{"num_hidden_layers": 15, "hidden_size": 320, "num_attention_heads": 5, "num_key_value_heads": 1, "head_dim": 64, "intermediate_size": 1280, "vocab_size": 2048, "hidden_act": "tanh_gelu", "norm": "layernorm", "norm_place": "pre", "norm_eps": 1e-05, "positions": "learned+rope", "rope_theta": 10000.0, "rope_fraction": 1.0, "qk_norm": false, "attn_scale": 0.125, "bias": "all", "tie_word_embeddings": true, "parallel_block": false, "init": "normal", "init_std_qkv": 0.0227, "init_std_o": 0.0227, "init_std_up": 0.0227, "init_std_down": 0.0227, "optimizer": "muon_variant", "learning_rate": 0.00732, "lr_mult_o": 4.0, "lr_mult_down": 2.0, "beta1": 0.95, "lr_head": 0.00861, "max_grad_norm": 1.0, "warmup_steps": 200, "schedule": "wsd", "decay_fraction": 0.924, "decay_shape": "linear", "final_lr_fraction": 0.0, "batch_tokens": [65536, 131072, 196608], "max_seq_len": 1024, "doc_mask": true, "train_tokens": 613900000, "max_steps": 4941, "dataset": "wikipedia_en"}
Each number is 128 + 24 x the weight over its row's rms, rounded and kept within 0 to 255. Layers, rows and columns count from 0. Numbers have three digits each. The size before them is the row's rms in percent of the matrix's.

# down: layer 7 MLP down (transposed), 1280x320, rms 0.0752, rows 629-728, columns 256-319
# up: layer 7 MLP up, 1280x320, rms 0.142, rows 630-729, columns 256-319
down629 075:104124134116158136131112140131141106144171128122068113114120106132104109135127099111129140093141168137127136105147142127123124155129109115090169115133143072154125156104168113181118121152185162
up630 098:152125138128170127126128118144139178165120111118124139151119147114111103122145129121108123093125135137106094122128129092116143108135134141115144126133123121137080097149185142162150153107098110
down630 097:119140096140137172121125155155110098105140149132177108108159120106094169142131129127120122165121143174153175151134154137120164188128116085117120126143131164137168156105142117134091121126140171
up631 101:111152140110133140103148105166091101146146117115137152078140150097122125141118144126162141097142099176129150111146123127114135136117108148141123131146146102084115111122154108134148118148165125
down631 078:103121135116131139144145119158152097112102151155079149159151109155098141160139129156111130148107088131095138136128084140144161106108084165108180111132107171116114136076111127127100144172102149
up632 078:136139146139113134127163184118109098154130177143128113119127172161115129170107132103113137111122164126163140103090115142123175123094118125113107142145133107132191088119124138115158121136153169
down632 070:107118104149134109153129142131150103104151122110077126154081144114159125106136134139130119112200117127125139111185142099121141100145102128135135140149130123139135154127150079163085151138087159
up633 105:148121103115105118140140135141139158115163080114114153150129140138129129143146146125121083083100114093117130175143187123152134114121095095157149104111128115142114119144151144121142135105111121
down633 108:094129132127145137149134140094078120123107091137133086111061098072126127121152130102116163095122117149131121143103112137133142132130113114150107138133151155146129114072136087113126152174153104
up634 102:121111115138110103121145154140099144131145117129097124085160118133090127133134134181166154155070137112102152109138142125123092158133182132096123162128147098125146084161094146121137126135125159
down634 101:142127108142155135138160112153138129105078084145153127161120108118165113149162161086154116140154116105180096155099138164123116142134129108143095093131112112118088123141169146119098143112163161
up635 102:110133149116127122144140087127115117188151111132109110131143097149128159115094121127123082154128114159141111083081083167125129101090135131121135134130143130160135112153115084144123131118134137
down635 105:111101141159140126079112152107118118095142163119159133151092119096091098155148139101131129109119163115155101180148128130135122178116148125091146119134091078116115182119117120119135155125175126
up636 098:127122106094100099183100149106107138127112111114127142115094167096089129148159123163131101073120130106095120113181141113088136122085122118113162115118128160123157106116120110095132163142148108
down636 098:142129161164138133125123097120163123157131124124151132092134095150163116107131141157148091115126152145147152136161123125172107126148102116139095145126139139113093113119125132152145115160154109
up637 093:109072182138130151144153099154155165110076140096155109172082107133121114150113114114123116104112170125115131148107138137124174172123112149166125093135135102114174153138154094136175154125173167
down637 093:158167105136124133122119148107139130101152130130144159087125149174111177121101146074114076117093106163153155154094118126155113084134137114106166128130075096134123134142074145134089147095108082
up638 097:166139092135160160113125131123107090152132144147139127145125121057109111118125103151148156114119189120134156151102142140174153191095125141183082132162102137178121124078142185107125136141119163
down638 098:111123148120119157137135155124121074131163162106105159175144140168136132110162100117105118119148117121130144084150144136088131150139134131125102160119115129152116109144141134107102114107134154
up639 087:137105090143105172138119121113097098128081128153140098089137185175095131097108127111101093086136091139150126111121162146099204104140164097098142150135114122156155124170112124154136097123146116
down639 089:123149143155141130149157152134132107089118146123098152121137106135127120131166141094159101092102097120120141118154156115073118096163161143146132146167152145165145144143131152113096138138145154
up640 109:127156135107103149110131138124094105158110133141134156163110217118119153141109109147129165199143121100135111071107102166142094180126136143095108124112109103123184140153114166103149127124130104
down640 115:112145152112164163141124102156101124114149079127135101140105134156177100118144128090123147102142149157125124092110104091118133112147156123138088133126134164113107188150152157135090127153116075
up641 096:135139140148132135106116164143107171124120108109148179097163109128152148132156129128106106144100107146115145106151183157148107108133120140110136109108158151110152126131152119154124149130144116
down641 100:105149100136105176112150144137123104124118128140102123080125128147133152114160120160114144119163140112148119138088133134138150142121147114122081146133067101162142120145110132127124148123132142
up642 104:149182094097098119121149135140130158114125084160154123114171120105145113110143137187172146141129087111179135139127175143110148085092124072154127149146130059131130122114115098096134092143121114
down642 100:130114141157150191106140102103164129122098143183134126127088172124126145103130091081104090125136174180093087137104040130129137159126142109098114150117136124162110138109113138156130134083141133
up643 103:107126109107154094123141113142177130154097132123179203135102109172134121177096112153115133137138146132183153156188163147141149129123137107110146111123112121134123117135084127143129146178115098
down643 097:112133128122130190145124086140136088099113115151177110139137142134114127132090159155141144118173112160124129181114146158163132124164156172129117126138109089181157098104078101130063106137119121
up644 114:087149123113152132120129168130061134111113111135140113127160150155129117136118135137129125140143120133132126100108119141146131116134149141164113166109109110116137106084103093113132134074125117
down644 110:113126139109109133167102068130150180134179133061136146134143143115147136129086115137123147123145141122155123100101130149105096110133173131135127089110118098153108145120156098136141119167139121
up645 108:138135129141144140051112125107142175096121117126142128118145116117129110121164137115129139143082131155138128152139136168103142174097135097128127119127137133125144092136095103107101136104166076
down645 109:113117151144109120152115131112081098154122144117163182147150157139106100106158101158121158126149107076109134146124090123144133115113113110094164090138137113120140122084097095123121147163099115
up646 082:113126150106149157107126055129127133149173130102130132108144127106125142088131107103150144112146125144111129128112141117145179097106098149092110162116124126126136126129170107085130176083100128
down646 092:155128117123109130138129155102089134139122075175111144109155162097116110179116165121143093172128096132167115151174165161086139168136128131154111119112064122121121145135089132134105148151175135
up647 102:074137145141151147142135124124116088138145167097111143147088138148148159111162142134104116120101136124130128138143117090125139159121120117160122164133148094133079138138146106123120143121108169
down647 107:101108122101155137125116144107120090147144162150123152119129108130135121131141122109139146156114118106123093197133134109132132105132095165133106128105124090148153126148072149106101085136100138
up648 108:150111092164117113107128122131164119138107114119160162145082133152133127119137114124157135134077140096130137066084152169123104115140091087160113104159141131077107149174193099111130152118139106
down648 111:136121136091139111092108125096112147159146103146154125090111098065118141097115155136182137141159136128091141098161139100141145149116149189101144123118132121094128167150161102166146118147150041
up649 111:133119124151140125135139163120134101129145136112108138157064106088163146095148114180112119112159117162120138115148090103125129161155103138125127151160140088164121120134137126116156129141179099
down649 105:142091151147121153163111154120127166159126142106096074112155116144129134111119144132153136136105146118142164115127147142087162107145132138105114123127111164117166152152101161148148164168097124
up650 116:123132102104104117140091127154145111124088110125115148148144169110134113100132092154142087140156175098117162099159135125150104127114140146149159130088115117104106119128097146135164133105134088
down650 116:074111109165103147108082125123123130143143121145134129108138167161117131130155116142133131138140176091139104138100103090139135130129118108111116111106115170102163114130135125149152121137103138
up651 101:083112118133111124155133164136105154095091146081129164155115121133117104104146101138182115148073107108130118158117098136107137118110145128105154114150179161136127103151154162120167160157084084
down651 110:146140142188122118112128131129118127133078127096118126088125126121112118132153141113118106140106087064101138128157109101150112115132141169095146111129123063119127119157112165143133091061140136
up652 075:112186169139155192169145096152153111146081166105135146104107187115118159110130140075120117127129139108106134107181072108109098133117105127099180125113109111140102144093105082136145129131114124
down652 089:131147147119136124117124115135131090137147122136050096134131126139150152147107147178159114130122090068131089150143118147125132100136123146124114105155130144116104152134133117135110110141152106
up653 104:109116122158130152150136152084124146136131189124153095167147100116095126152113167116161144125119110105133100156118114128147120124135141121094059107131138131119100144166127155154104142120160157
down653 110:165141144099085135102121146148121132155136171101125173124089107140168146152122129167105101126120134133131132114155111100130109113185132107162110150104134079116053120128115163078170140121087146
up654 114:123115121130124102156084138076159133119151136079109171153145151110138101121113128131163104081108124131139067146130169100121157117169134099147128105144125122173133104167114131152159133150095117
down654 116:106135174133137154128121134124137113135142140169177107111107135127074174117147112063152119123144147111167150141121131145173147125113056115111125145117127097139078124113175149094143107164144111
up655 099:134130124190127104114115120211142120172122092134097132128096113153149127090116140119118173140112143122127124136110124136128125138083119110135154145113148130128131123099142080125076133140103119
down655 098:128071105097128159126157148083090172109106132173166110162095162128137117127149080105099133117149124182120100137124117166154137124144135124130146132112158138120088172170115118096171125111137184
up656 104:123126187140117130150103116148150150119131120144124154103091176139136130073079128160078112172133179123131136160209159174125172110135101125110104185115093140117116108132126135139116132153082076
down656 103:093112133111145168130135107172104095143129126127133153113127059146114150139171123110139145107124100122169129143115101102101120131135148129137156118128121144164128106088130117163123130110120131
up657 092:155131108131130077109113106099121142089140136134136128117167108125125101130143139155168122156091114145122167137164141132124116116166101122115140128139130135121157151107141172135156162124145110
down657 101:111087108194134145111096159062134138159157143151129124115110117125132147148127131105061140125126111115120095129102147155067123077083157117132115141157131121127134131166120105104133160105127115
up658 097:088071102126132127159109096113147143118103100119112124142092095152189139140158164139100135147167123153127131114149107144160098115143146102101066174122119146143137136114150115146128109143139092
down658 097:162149111132113162112137165105160147129141135132105159117148163094132133152128117160144088085139113105160121104078118166113091135132123099139152136118144145102105134138105137104145148142141100
up659 105:159098154119120145159145123118129159108109108127187130109134173134172151153170134101116103139125125101138099105124196119123111153153127154107132164088091175132124127118125122129101122129131166
down659 112:109123102131085163098090140127152116115079115125107117177130106169150074127114129105133138112111125107077188090139124110115118125127125085109104126136141153111100100108117080122149140131066128
up660 107:153095104099133139113081123128120140150157120145109141142147108141150114085107140133128091128122154164160130133107126087114130150057108144126110138123137153114107125168111115125113148118110134
down660 106:137153123103146117132127069098147164109125105103139126121129111177148090116111139123090142088136145110121107157137124074118158136132139137147123110119138163087129140126128120131127136148137138
up661 079:104113115110095130143105172124148112162080173148139098119159124145143119110112148117142116113150122131139105133144127110115139131131137111150129133141176139128128137127150126130139092114181120
down661 085:150110155146126097139150146143156134108147137099085128129082145142089150107104100082121121102141129143145145131164152174153141129159143159090120140134111141151200158112150094077105157150137134
up662 103:110155153127163122137115161113132157137102109108106131145172136143129120144132072104161151136144113109125157133118107124096132134138126107096137148094077117120091114132168094156142094099156107
down662 105:100159119121076143133136104110157136131111108104165077136104105149171105173169169130118127129132120178152105129133101144142108122113155114146172173140114098102116154154124141081140090112111110
up663 106:185110113163155130116177129139149117123123144176133105166127112127148090133107101126148164103163156135106129135146126123111173123103111110119111134140120124134139127095151138133096156155128097
down663 100:106145144146135129099140107122134122139135160129133131132088121131161148153127124136164158151147072159142134123127137138131145075137108166120182134118129127150110123153119123133147107106138081
up664 104:142147136133125112116125098115113126121149121096113137125146159172135099135146123084107118135116143187143124135140153121144149126112133084099120136126132131127140086083154137095136138161140144
down664 110:131134126114143150137103136129086131127087166110170130110103123092119093110144118105174144102128123157092165133123111119192145087181156152116128115124124138131120107105111116137120163122131162
up665 103:156137127115141129152106108127151073134096117144093097128120118094175149117136178142092139097105185127136126151151137142121162121145105180133146168116170101182152091193140119082120130123154123
down665 106:136119116182178126115125142122118142084148119128136112128116150153137145147113108100136168114122088120112097115160126122180132109126142065142143133109122125131105150111128121153175119156119142
up666 100:116124120103115121085145130113132133122126107097126100122142139119129115145138103102131126141098109126131170080173171090174104167149108118106171098127112141131104129128145146114135158168128110
down666 097:109129098143126151150128127118145106151155119092152140106104092136120135113140118161111184129127123145132101152087073130146161140106165109106153141094097147112106154144117111116122084107119139
up667 101:089125143150126127156128116147138120130118123129104158114115156112114151108166167157154085124135109143102095139151139142117158132099127168125156134113142125141168153159131124095158165137142148
down667 102:137130144138164129135118113095145109153102122121115134132187112115134084139103128145101181105072103135155111103136144140113137170125122162145152103103145149084121133114125159178115084137133107
up668 098:130151098131149143166070136131106124098100106130100118160112133161134161159112082109139145156126139139080113143123102163138147134127135116132110090138101132094166160120094124134121159137103081
down668 102:135123177156077133115124136115151111147108142161108125154144130083142156140077102122093145086120171116164170149176183098144148142128119145128116141144085120147138103152153124140122121160161115
up669 103:149079096146159129136142124123098137106107120155100169134152122096120110078131155094167141160132123129155173123158133130145181118122125135167104121087165108138165110143131141158127123132134110
down669 090:131188159124151141152130119144123119122157141106170059124157142114120084163092118119086140151139149143122142152096128099106092119142131103094166107131134140148094122109165131151120103150091171
up670 112:164177153137117146116159131116156149147125104122129119093141099107110131137104126137140108103113099165126101135204130118110141110097197143122134152093131125182148137131131145112104114165140130
down670 109:120078143122122137155089141125104139143121135165138142112097141123118077106120102099082128148112160120130112153116162145129100146155123100168131131105114109123131151117120129113119139120130100
up671 084:167139098139105126121141092122087138123152071093131098156128170150145160106125136146127131141141151172107106132151137171121117140106145105151160119118152101147149094160117115150109115163122128
down671 089:157157105091093123125149111134129131121143130176107136122117105163124137140148139123108088131072117138120141148132115128129135085134124158170123147147100110138155086117155099086133115171127117
up672 105:142115144147133157132113087131110144081124098128157122134140095144160137160131098109157126157146143160108136146127101115141078109135097152104147136121182135148097104121172142119138175120136152
down672 108:096133156144158103154098141138131162139151101121166124118170133094120133128120139149142087111144103126100142102112153140137081141143098091109082100113206137094086093126122136089129109146116116
up673 108:109133165148108138088147111146116115113171084109146132132122105076170138165078161138115162118147139117137130129092130132168127102112131156098133115103138150128137154112129137115118112140112132
down673 100:153111162127164121110132110135114140165080155142127122165099100140108150106116161131114101186140135123092124104101121107095104121142090092116144190159130110124127142123131138111135163167144099
up674 098:097141124123139128142113082160151114129132100124119114131169132139153111076149141106145142121148098115146159184081112097188153135133147148155124181128124136142109108087175094146130131132134106
down674 103:101173106128121157120089134113100166136098118122118171105160139140117122132145155125149133132116134106133129145122128102139112161102101149088118107126173150109138128113173162101130139114140084
up675 110:122126101130142072110113118126137149107157104104152140161154140119136118126119152105138104151151147165154136137148119129121113144097147121097110124181104124118157128142154125149130132120141145
down675 104:172125104116130144147115123121105155098138126123123129127103105125121118137083128110116121125133123169116131124101146120125064113129113109062121157151115180144122159127154158113099121133107147
up676 112:138093156097157105112133122109158154112138151134133164131110148139177100122115157106103139115106126192148191161090082157168149119154112114138184173112133167116139133146130140136144124166140097
down676 075:124139161128098147115143118132134148123120072098171117155149127114120149124109097131127111121134143144153093133111153137102113142133078168133089145124119173115150093140094100086095105127164130
up677 110:191148142102140165146116134131095120150131136138140124128129179145129134149177100103133118145125084120156160156140112129091124142119159102167087145142152125138116123161129157161143125159150127
down677 109:132118136179089120165114122093116123124118132125077115117134130129066062137159110123114107138158139138149164143125077116124141142129137155147116169143086105126119106158083107111135121076130164
up678 106:114152169182163141109116113168137122142112091090111154147146121164126119128116150111115127105131134130147150152182135152129108144140151108114116137105149143116122109137164175152131131141146150
down678 108:144095141155104119097146135179157122170158129126151161165102116110135153086103160068109143131089122098060133136134130152130094115133112091111154119124090130154104130130098132153142142131058126
up679 109:128101139113146143122136120079142146119086189112163123152114104141115092068132163120140104131158103124109135133100129138122083141112130090120080125153172157142154105161152142107148131110124162
down679 114:116083149148098097067162145139107144099117128127135118146146147088093177147166112105150131105136128107145095076081150104115155138123122128116105163109161125086155151129121156119115122168114098
up680 099:121116121130126140117105131159116121139113128142114124151150098150130138127113152134163153152085107170135124087122142140095137149144120152175127131136150075116116075154097112110143133090089158
down680 093:134145111137115152119144125147129118082137134099166125178132118148118132117109158133113161116138114104158108140103073117083135123116140151113148105147123153115130134125132178145115131136135145
up681 075:137105140125141153149141213136135098162147130094096126155111124167136148101102137170141103147137122186125132127142177076140107155102182108132136103142126127134147163188113108109134137146137115
down681 084:139134128141127145123146121144135116179178123174086141090103131112110097097159147135087117066152133136137144135117091134144145122116101112108126115119124115148143069128093094116120140138148125
up682 111:109083072110128150120132144148099095109113115165137112131138146129093142065131119120131159126120126121154117147092137129130153195112089116205100132111115105150132124167125071118134147126094167
down682 110:115110118122140141111137139125134111135132087113104127115095104125147163138141160116133160140125107155127090109120145111141111109119120115103083155153112114149106159125141101126126135138106100
up683 105:133107171122163120104108157129129123126098114149125137097177126123159154154152062111171099173096121143134142133085106118108111143119138124105139148141111126150082145106132137110108159110123129
down683 107:141168133116159133144166150129142130146150098159132089123176163146142143129119156146082126133185073134131177138109122140099136158132101137189157173133155133156142149140105123114136113130127158
up684 081:150099155152131132107189138148110093078135096133136117099122125116094113137111157140134126113120146148150137149155133153159103196119162154103171149119142151143112113118155114125151101177139123
down684 095:165140104093118112128158139089139117134115104134145127119109113174125139156124147108149145128122157102090065086110130153135130077161114145116118114094140162139070180083155148120129109135067096
up685 087:128147133104134133140128124155114127130128146162125132128109154100099141111110135140140130130173166168138123130143117126171137129062135129117153126140149132118119089152115072123090094160130136
down685 099:156147122146135194072112142173127141113150113118124125113134149182138144119088143131145153106107120105112152168158124149148144090136099128115144149151091100139112137138112133141157105136122143
up686 080:109120137106111107184133150133081127156145138144132138128129156126120128126120140122119110134134146114115102107129096108150121120109119103111147144145146132108114110127093163166127095165149164
down686 084:096112141127124200139148160176128101130141128098144099139079132144092196168112135144119117099152095151152148106143124150105128162131152117147148105119116094113110134153142102110078125104168165
up687 099:080083108111148166097091129132136162147117106142129095153148124156099130119160125142134139088116141133124184136129090192085176120116160081152095141155107134132113099135080152129103122174098113
down687 104:144159136067113106155182054099094139166151139150092153168097153102167160142109128127143132121146116174118100145134123115115093116136123155129134171108104134097117142106088119112114145125144112
up688 106:109129161122154150086082124150158113159129156124121142155098102113133162122160107123139146152127164108146153126133155111125144110084131122121153151105122087125100138098101109163140106121151181
down688 102:109122097124111118144112132133115154116090127088107148181176110154171118114116153101168130147124146160114086128173084159117108084168135132110114123156118168121145110103104123162108139135147118
up689 103:151098091148121150159102162150116139127162103144116127106098158107130117137134138203110121152134148168138108130130111162085133126112130103159130121152111134143129126144197143084125183148098107
down689 102:125122142139111166132160147123099144116102170141096077131138084147123110136095117098116131085119101148141117151137127111153092154125130113109159128138124198141141127133102089113138132123160135
up690 101:093089115119156082155131155139107116142149099125162150142147128105156141144133098124102122121158132123124142140159118142099086110124113184129083136084128105160134104124171151172128138116130126
down690 099:130132146122129129152122136148162118166105159124067098118159113128094126085160157115115148144118098161110120111052174090125139070122132099091162152121118121118142118144078104124135131146097126
up691 096:154154091103115116158128151163078120137081171125134157106130088088185092171155124156086132135159143113140100083143107127138118132110157094150150101098137137110091128149140128091109111129122103
down691 084:042084132127121114110168122094176168131148125123135087140085106132124140120111116096118136148119114123136127128120113137156136126149102131153126164113126131122157110092083151149125137121120162
up692 095:107119151140144130111145134127144083137160100107121122116106164139137158085124123160130133131133129112148148141129131117163123130129125140163115145105106132095122144138146160120109168165136108
down692 088:151092127118152136123077101122121133096106091105140150163131090123139054125094107099118139133089169147132144127106102106147114145137090121091131142126188156171118163144123126087101100141101120
up693 111:121147136108131139138153126123108149121151121172104140131088127091139102118126099110117136129159122119159125144107128115128123124168131141153135151148109135096166137128085167157138189113125146
down693 114:116136134134107128124181143124129117141162103114124131157114088099128156125168101107139102145132161137185109143060136169131177143096138138115088093126109116107121160162126123149167112144133115
up694 105:103079116124108117126124114112142122145117102112131117153140143121133148117148087122120135168111131096146126122142169131143137097096141146155094191101163129108106128168150081115113095083167135
down694 103:133153124148148117129135140134091091111116166148161154097157133083113160089179125110123131129166138092119110139103099155136148131093140196147133071133150103140135117158099123118123167124111159
up695 099:152124146111126091153117141143150112099134087104104158146116099152163121129137094132125106094084097109135136085134134105144109153136156128122106087145132117119116120099150102148097119162148141
down695 104:107109117146193128113152143108137110138101128156120152114180147135128143178094142145122082134143104130126113164101110132101077087120129120157132135110152130174178127103107116134142126137116096
up696 077:133139139139150150172133159136138133108114134119118129103168145152103132144129128151140145140118146105107159099122160124133134143103137083118085118127125155143131130176151103140130102152152129
down696 076:151090084151123142129110162132144112117153122156109134161111129164128124146120136139077161080192147161126142138153182146113082137106112124157128135145119192138169177144130094162125135163141134
up697 113:124157156081054158138118145121097170084098122141115123123113114117147112119140151140130168116148100110122162141145127128132119149130140095109122155145124122125073118114163164104118121147119107
down697 114:111087131131134102173133133101147127153106105154170094193105145140120123164139083136148097156191145140127164138145108124103175111148115151084114097158158133118179137168056107148168138115111161
up698 111:121092097113086124110125081168133104122168129144153103097178153074181152148131123127149132093143076161146102107112117117142125106149137201122112117148129115146097176139199137119120123097148179
down698 110:106119148081121112176128157187157134097114108138153106147095149111109116174110124137126146107113150143147165092120130130122110114166094100123110115115155118143132142113132110166165140168088127
up699 091:130104132113138143151148096146120150133122080082120113104163135086121135147114135149126101129176120176124122168114123125153120152098124127107132167122094140112127107138139115152139157109127136
down699 090:163103126147131173073147167076095101136123124132156132100092130105091175120118120130166102159105119104088142126072096173105126101119085118191118117093139134130134143168102119095079135176155129
up700 093:148123146129130154116143132111171105129168126070167084127110187088114118043144165153105145138152115138123203136096112148114136121113120087118103101122142124124118125095165177105145155105129133
down700 098:133109142165141118136142170111114109153160164142123153142114095132126119158148121102173110161132124089134102140140149167173148134149123137118136145151120094138124129153100112117089105126108122
up701 101:107135154145135145176120119122163174117120107104174169128087105113157088146170123148094149116113143108130105105138120162099108101088115123149113139126155167120143138122126157154131111160147124
down701 099:103131148122114145139147144146098123131164087138119082150130150150147135131128118158143151181141115105113101143158097151120133100174132107123133115151093104116110090109114141131145131140120128
up702 092:108150160117169128146058135145104102133136139121103124121156146102133124083139156112136152128143112088134166173155123144151132157148113162114161139114086132150149142151115101086133121119118163
down702 101:110115139106102131148149133150141183088144101140097083117091145108156172130157131110161115134151126111142107125101178102178146131178117116147123131126130089128110169107158151120159135114143088
up703 102:124137160138123147135116131137120072135191061138123142122116102107134134129115123101132116135092136140104129091123107130108132190099145146105096069115137136123110146093138125157133142171157088
down703 101:125146095094152110098161134141153142146056137118121147114150181118123081179170139146138147131151159161082100137086181106153104115129121106130140128112129149121124179103102135108099123126131130
up704 097:133128136134101139140145145140172108110131099109135147122110100147121092125124156124138104130074125168100165069123107149156136182151123090185194128115192050116143152146117124178105129127124095
down704 101:135102093151107175153101109115110156138165111142103131129124165167129109128113108110117166111140095105146109118119127094127120127115117136125119119105121175136101124119153126108138142105128151
up705 094:139152099112112114123095148140123136184094188154121171108152136130196141103131133124126130118150150105153153110111159114157141134134122079107144144135145144114148119151108135104082121113134121
down705 097:162129115158151121127142112108124111129119102136111098136139151118103146138119165153119113096119099144120114150130104111119127131143104126152140145133096106114107113133146097117154148128148139
up706 089:070144112114122148156123137122090109128125134118146104112103151152131077057155147118113093118178116097103135128139129133125127123155119099105083157149094124115116159098110122113143138125155179
down706 096:120166062136145125097166175145088128123120126186096129145141103133142147146155122104071112091107114147119147096097133134157147138126144152152134124132095132150112117175153120120137085124175140
up707 105:126143115078133120166113122175130132122157100136123136140145123138096125099147111145122143127141098131101165147095109096098124140163126121124120102152102078140176154172134131123125132118122127
down707 108:129167104121087120142084102154144116124125085118095136151120091113164099198205098111159145128122105138108157148114163117111112092133124135106133137146162124137141129132107097120116149115153109
up708 084:182121150140118156105160122124140117145091101104136107132119099091128126161139125134152115155135112153146094118151122138129123107086110106111114099087091101161096133116122114116146122127085170
down708 075:101146124108134072154084099095122149112118154113147132151113153117153120105115132138121113136091152143114133148082132124117094156122129157160135148118194121134145137142155107131144119132118130
up709 107:122091098118170134167136114145117170141125114076154132137161119151125124124110098072116125104141157122095100148122153133100108145127123149135140136122166151110171109134126184121121098100126114
down709 108:113130122133128109129136083107144133150133147131112101107062157112093096132141115135134105133122094129107113131120092104132122106147146157144134131119116118135157082170138135126164152151077116
up710 107:141144102130134122125108144127110108095113093119101158102133167140158090159104155133137145139079132088155108125113091119119104111125077174176184130156121125097122143160160068099108128088138144
down710 104:117115167143157143122124143141090127098104145119111139154141055055083134066114112117119081141101126160074112131120086130095131146130126153091128149130142164127128142169122125095148115147116138
up711 103:150120106116121113118132133132092139190107118065147144086137142130103103114099119100072147163143113163126102110130148139163153119125137113141143135167127121153164118080121137139146122130087123
down711 107:106105130101079097097145133102106128124129132139109112146155107159124167129144129110125132104116168109118198155109096129149108108139075130150120151106110145139135104151103132097118131141143110
up712 102:143101104106122114108115146116135121109142131109195155123101210123137103153154142166158139120119131148107115143133144121121133090117080135098129137129150111136130141164153159166141162128102155
down712 097:117124150111117149133105121105116043158138079144102124162146088127156150097154172146113126094089106111141160111105143094136140124147133118087117120177111128163130128157156098123146122127113143
up713 105:120124135175111138148113125159110143146149136111111173126134156101086098166119094118142169147091143085121153134108126110157144133104107157139145094170111103082138124126132122142123125135125125
down713 107:161086126123150147173132131158150165080141137134144147132104139164117143103134157099153102123127125103099138091140111120123150101128125176100105111122129131138142123095154123143127100092122093
up714 079:129146099103165169132117088107137121086147155148097126106160121111113133137109102137099172129093111170126123115119147123148143117102131118102078158148113109114129129164133120158157188111118160
down714 077:135152090175140105088140156159154109131109108101100117151130125142145131144108122114141105123141114171163111111182150134154150147125126103130125169105116120135147149114145109099141126133167165
up715 105:107161136141083139098135118108073137113126106136143162120120131133117115094087104157123072123147128137118120129148120130178123120134163158097141146100130164121118137113132092128120144104145119
down715 102:122149146144155134083176113181112104154097150045142142127118137085134147108163163096129137120113169116127136143117158151126108113140150119132138156109159121123127092119146126112139104143130118
up716 096:120137116139132120170141139180135126145074108092101168130159079091089119091136144125121135121132139135094108134141127102113166126128167106175114157110145139111160131115110110111102097100144118
down716 099:146113117124103152098129138079114142148161144166127101115123157145116171138153146079100104128102096108101111158134105114160128172182123147143136104125149125121122137148142136110107123136128179
up717 106:157104117133128148158131120125128140158136116116126134173137131144152121130117097170098137165132144117116132127144148107151157137130192154157164097132127136156109109116122159149115142157127159
down717 102:153090110155097154128108094139164126132122110159155115138087130107075128101100146112101097106152172116088121112101061145112116150101100103121116159146104116126119106141144123164142131131156128
up718 096:089142126130112103170102163106118134125136142146121092158095153111113123151082152105137119173128155138126146119098120197157154126132137028125121163119087087147118124133161099148116132145163117
down718 095:182147152158130117102131087131137131157134087098142130145122120128151146097156126135130171111164126085160099135119146088139097141079115147113109112120134132107089146137118186125147115103111163
up719 100:118113167115160120133163159143172144140108187112116095147151112139131120106148130128161147101158147171119149132131129112136120142129102120115105142132145127075149108121103154126140130146087107
down719 103:123063143125119162151135112141152153130113115094138150162130145133102181103144103155128152160108148072120113123141104107132129091110157120108102153098094112134139122151136139116109144116138142
up720 106:122115120148099111172118157151114116157161126154100137115098108091152156157135110137106121106129173170107107105126126138143077132189147156128171137145134114175123105116123138110108115108092119
down720 104:082140127114133143131105130125084117137136154158101145108119127168097108114140099106133153119125130128114152130149084159115132126137189096131091127076093134119119098138148134115090128102146164
up721 107:125119148133154135121130084097112135108167130086115129115124137137111158141133088105156109135131144159121134142140099161132116129150104145090131123104132121157134133071142135163160058100174124
down721 110:149136163155100150130129155078094147120149101143107121127092109093106113093137123157101143194173143115105094112119131045160130128111139107164129118158109133143157139117097089092149134118077167
up722 108:172145113128181109138146130099121172207136115092135116159151082126134131125132148104128114144095141124117156088190133171130128141112120156099119120162104108127092110102104099121174128102108097
down722 103:088163149150093133126136066165079166095163129145129162096109114178113144102114083151101142128126146135162153114113109149135133142127146086111149149141125102098115105137114160139120131140111158
up723 091:164119117112130093086119170146166126133113117117149117133122081095137091116109116162135164108121206128129119133172122130149124116088135143096126146155105137155149148157136174130124120129102141
down723 090:158136129179120145140129120141108181142127111086144160111155161121099180178155102125133126102140109119093145158113126106114113122129078122173133101156124128134150173131164121125126127141121123
up724 100:127065142144149090138119115126149129115124119102103109084138130133121168127126134195123170144126127138148096113146106143140144129105154071136154163116123165089115107176137149142115149119135117
down724 098:108139130106138149166116089110123088119109115125152133148141107116157090132184119092148104123118139100112124111144124127134127102128156112137147073153137084138131173130129067112112142131121185
up725 075:122100121132158093146149114102121165160141139159156121124117096134177117115101165114187151111114167145138103151136101151115120156145131102130165111138134152117128087087126113131147117165057127
down725 079:121124129101096121108141152128101121104108128103123144136118130065156130124110099086125114101157146170120106125109149125121140103140098106108128140108147132107138104148123149119108134077121164
up726 077:113046099121189133131149125162130159140072094114122144097138133125119160106122087122113116151078151122163131133155096150127118093128104141132120135135134145125114131123161134140165150156194114
down726 087:100119109098134110102115132141180131158131132145094103114121124183151135173156145126073137079182122102126149164124139138101130155120104123135110124117112131157140105081109117093130106130124109
up727 106:139133146129132115154123116161145145090086108113152146133139123124147108066118123102183131126108151127125133154137105128160125117163112145119127131151136138135149129085107123137118115142157141
down727 073:107133150112136118153151139129131081134125100131115091111158146148118084135164170145129133148156144148092134097137161100119129106118133125128121126117135175141123125133175176139142125123149099
up728 107:138170108135093148127111141111132172130106118093141152163084125148117163126098100131136093162103140123168117151115159096133143133121135135099157150148158138150124090112098091065131117144102112
down728 112:116178116108132150111112141132125148156127124140127118105135120173133174095163140082132133078130085115093129129113128116173145143167124106157141122091112139141078157122165176134080153145126118
up729 103:135116167165138119129131132115136136159110167105092109127118202132126110154108138136134106098132134111097096132160128082145133123114078109110219124155125128170147077145087111104082163047139114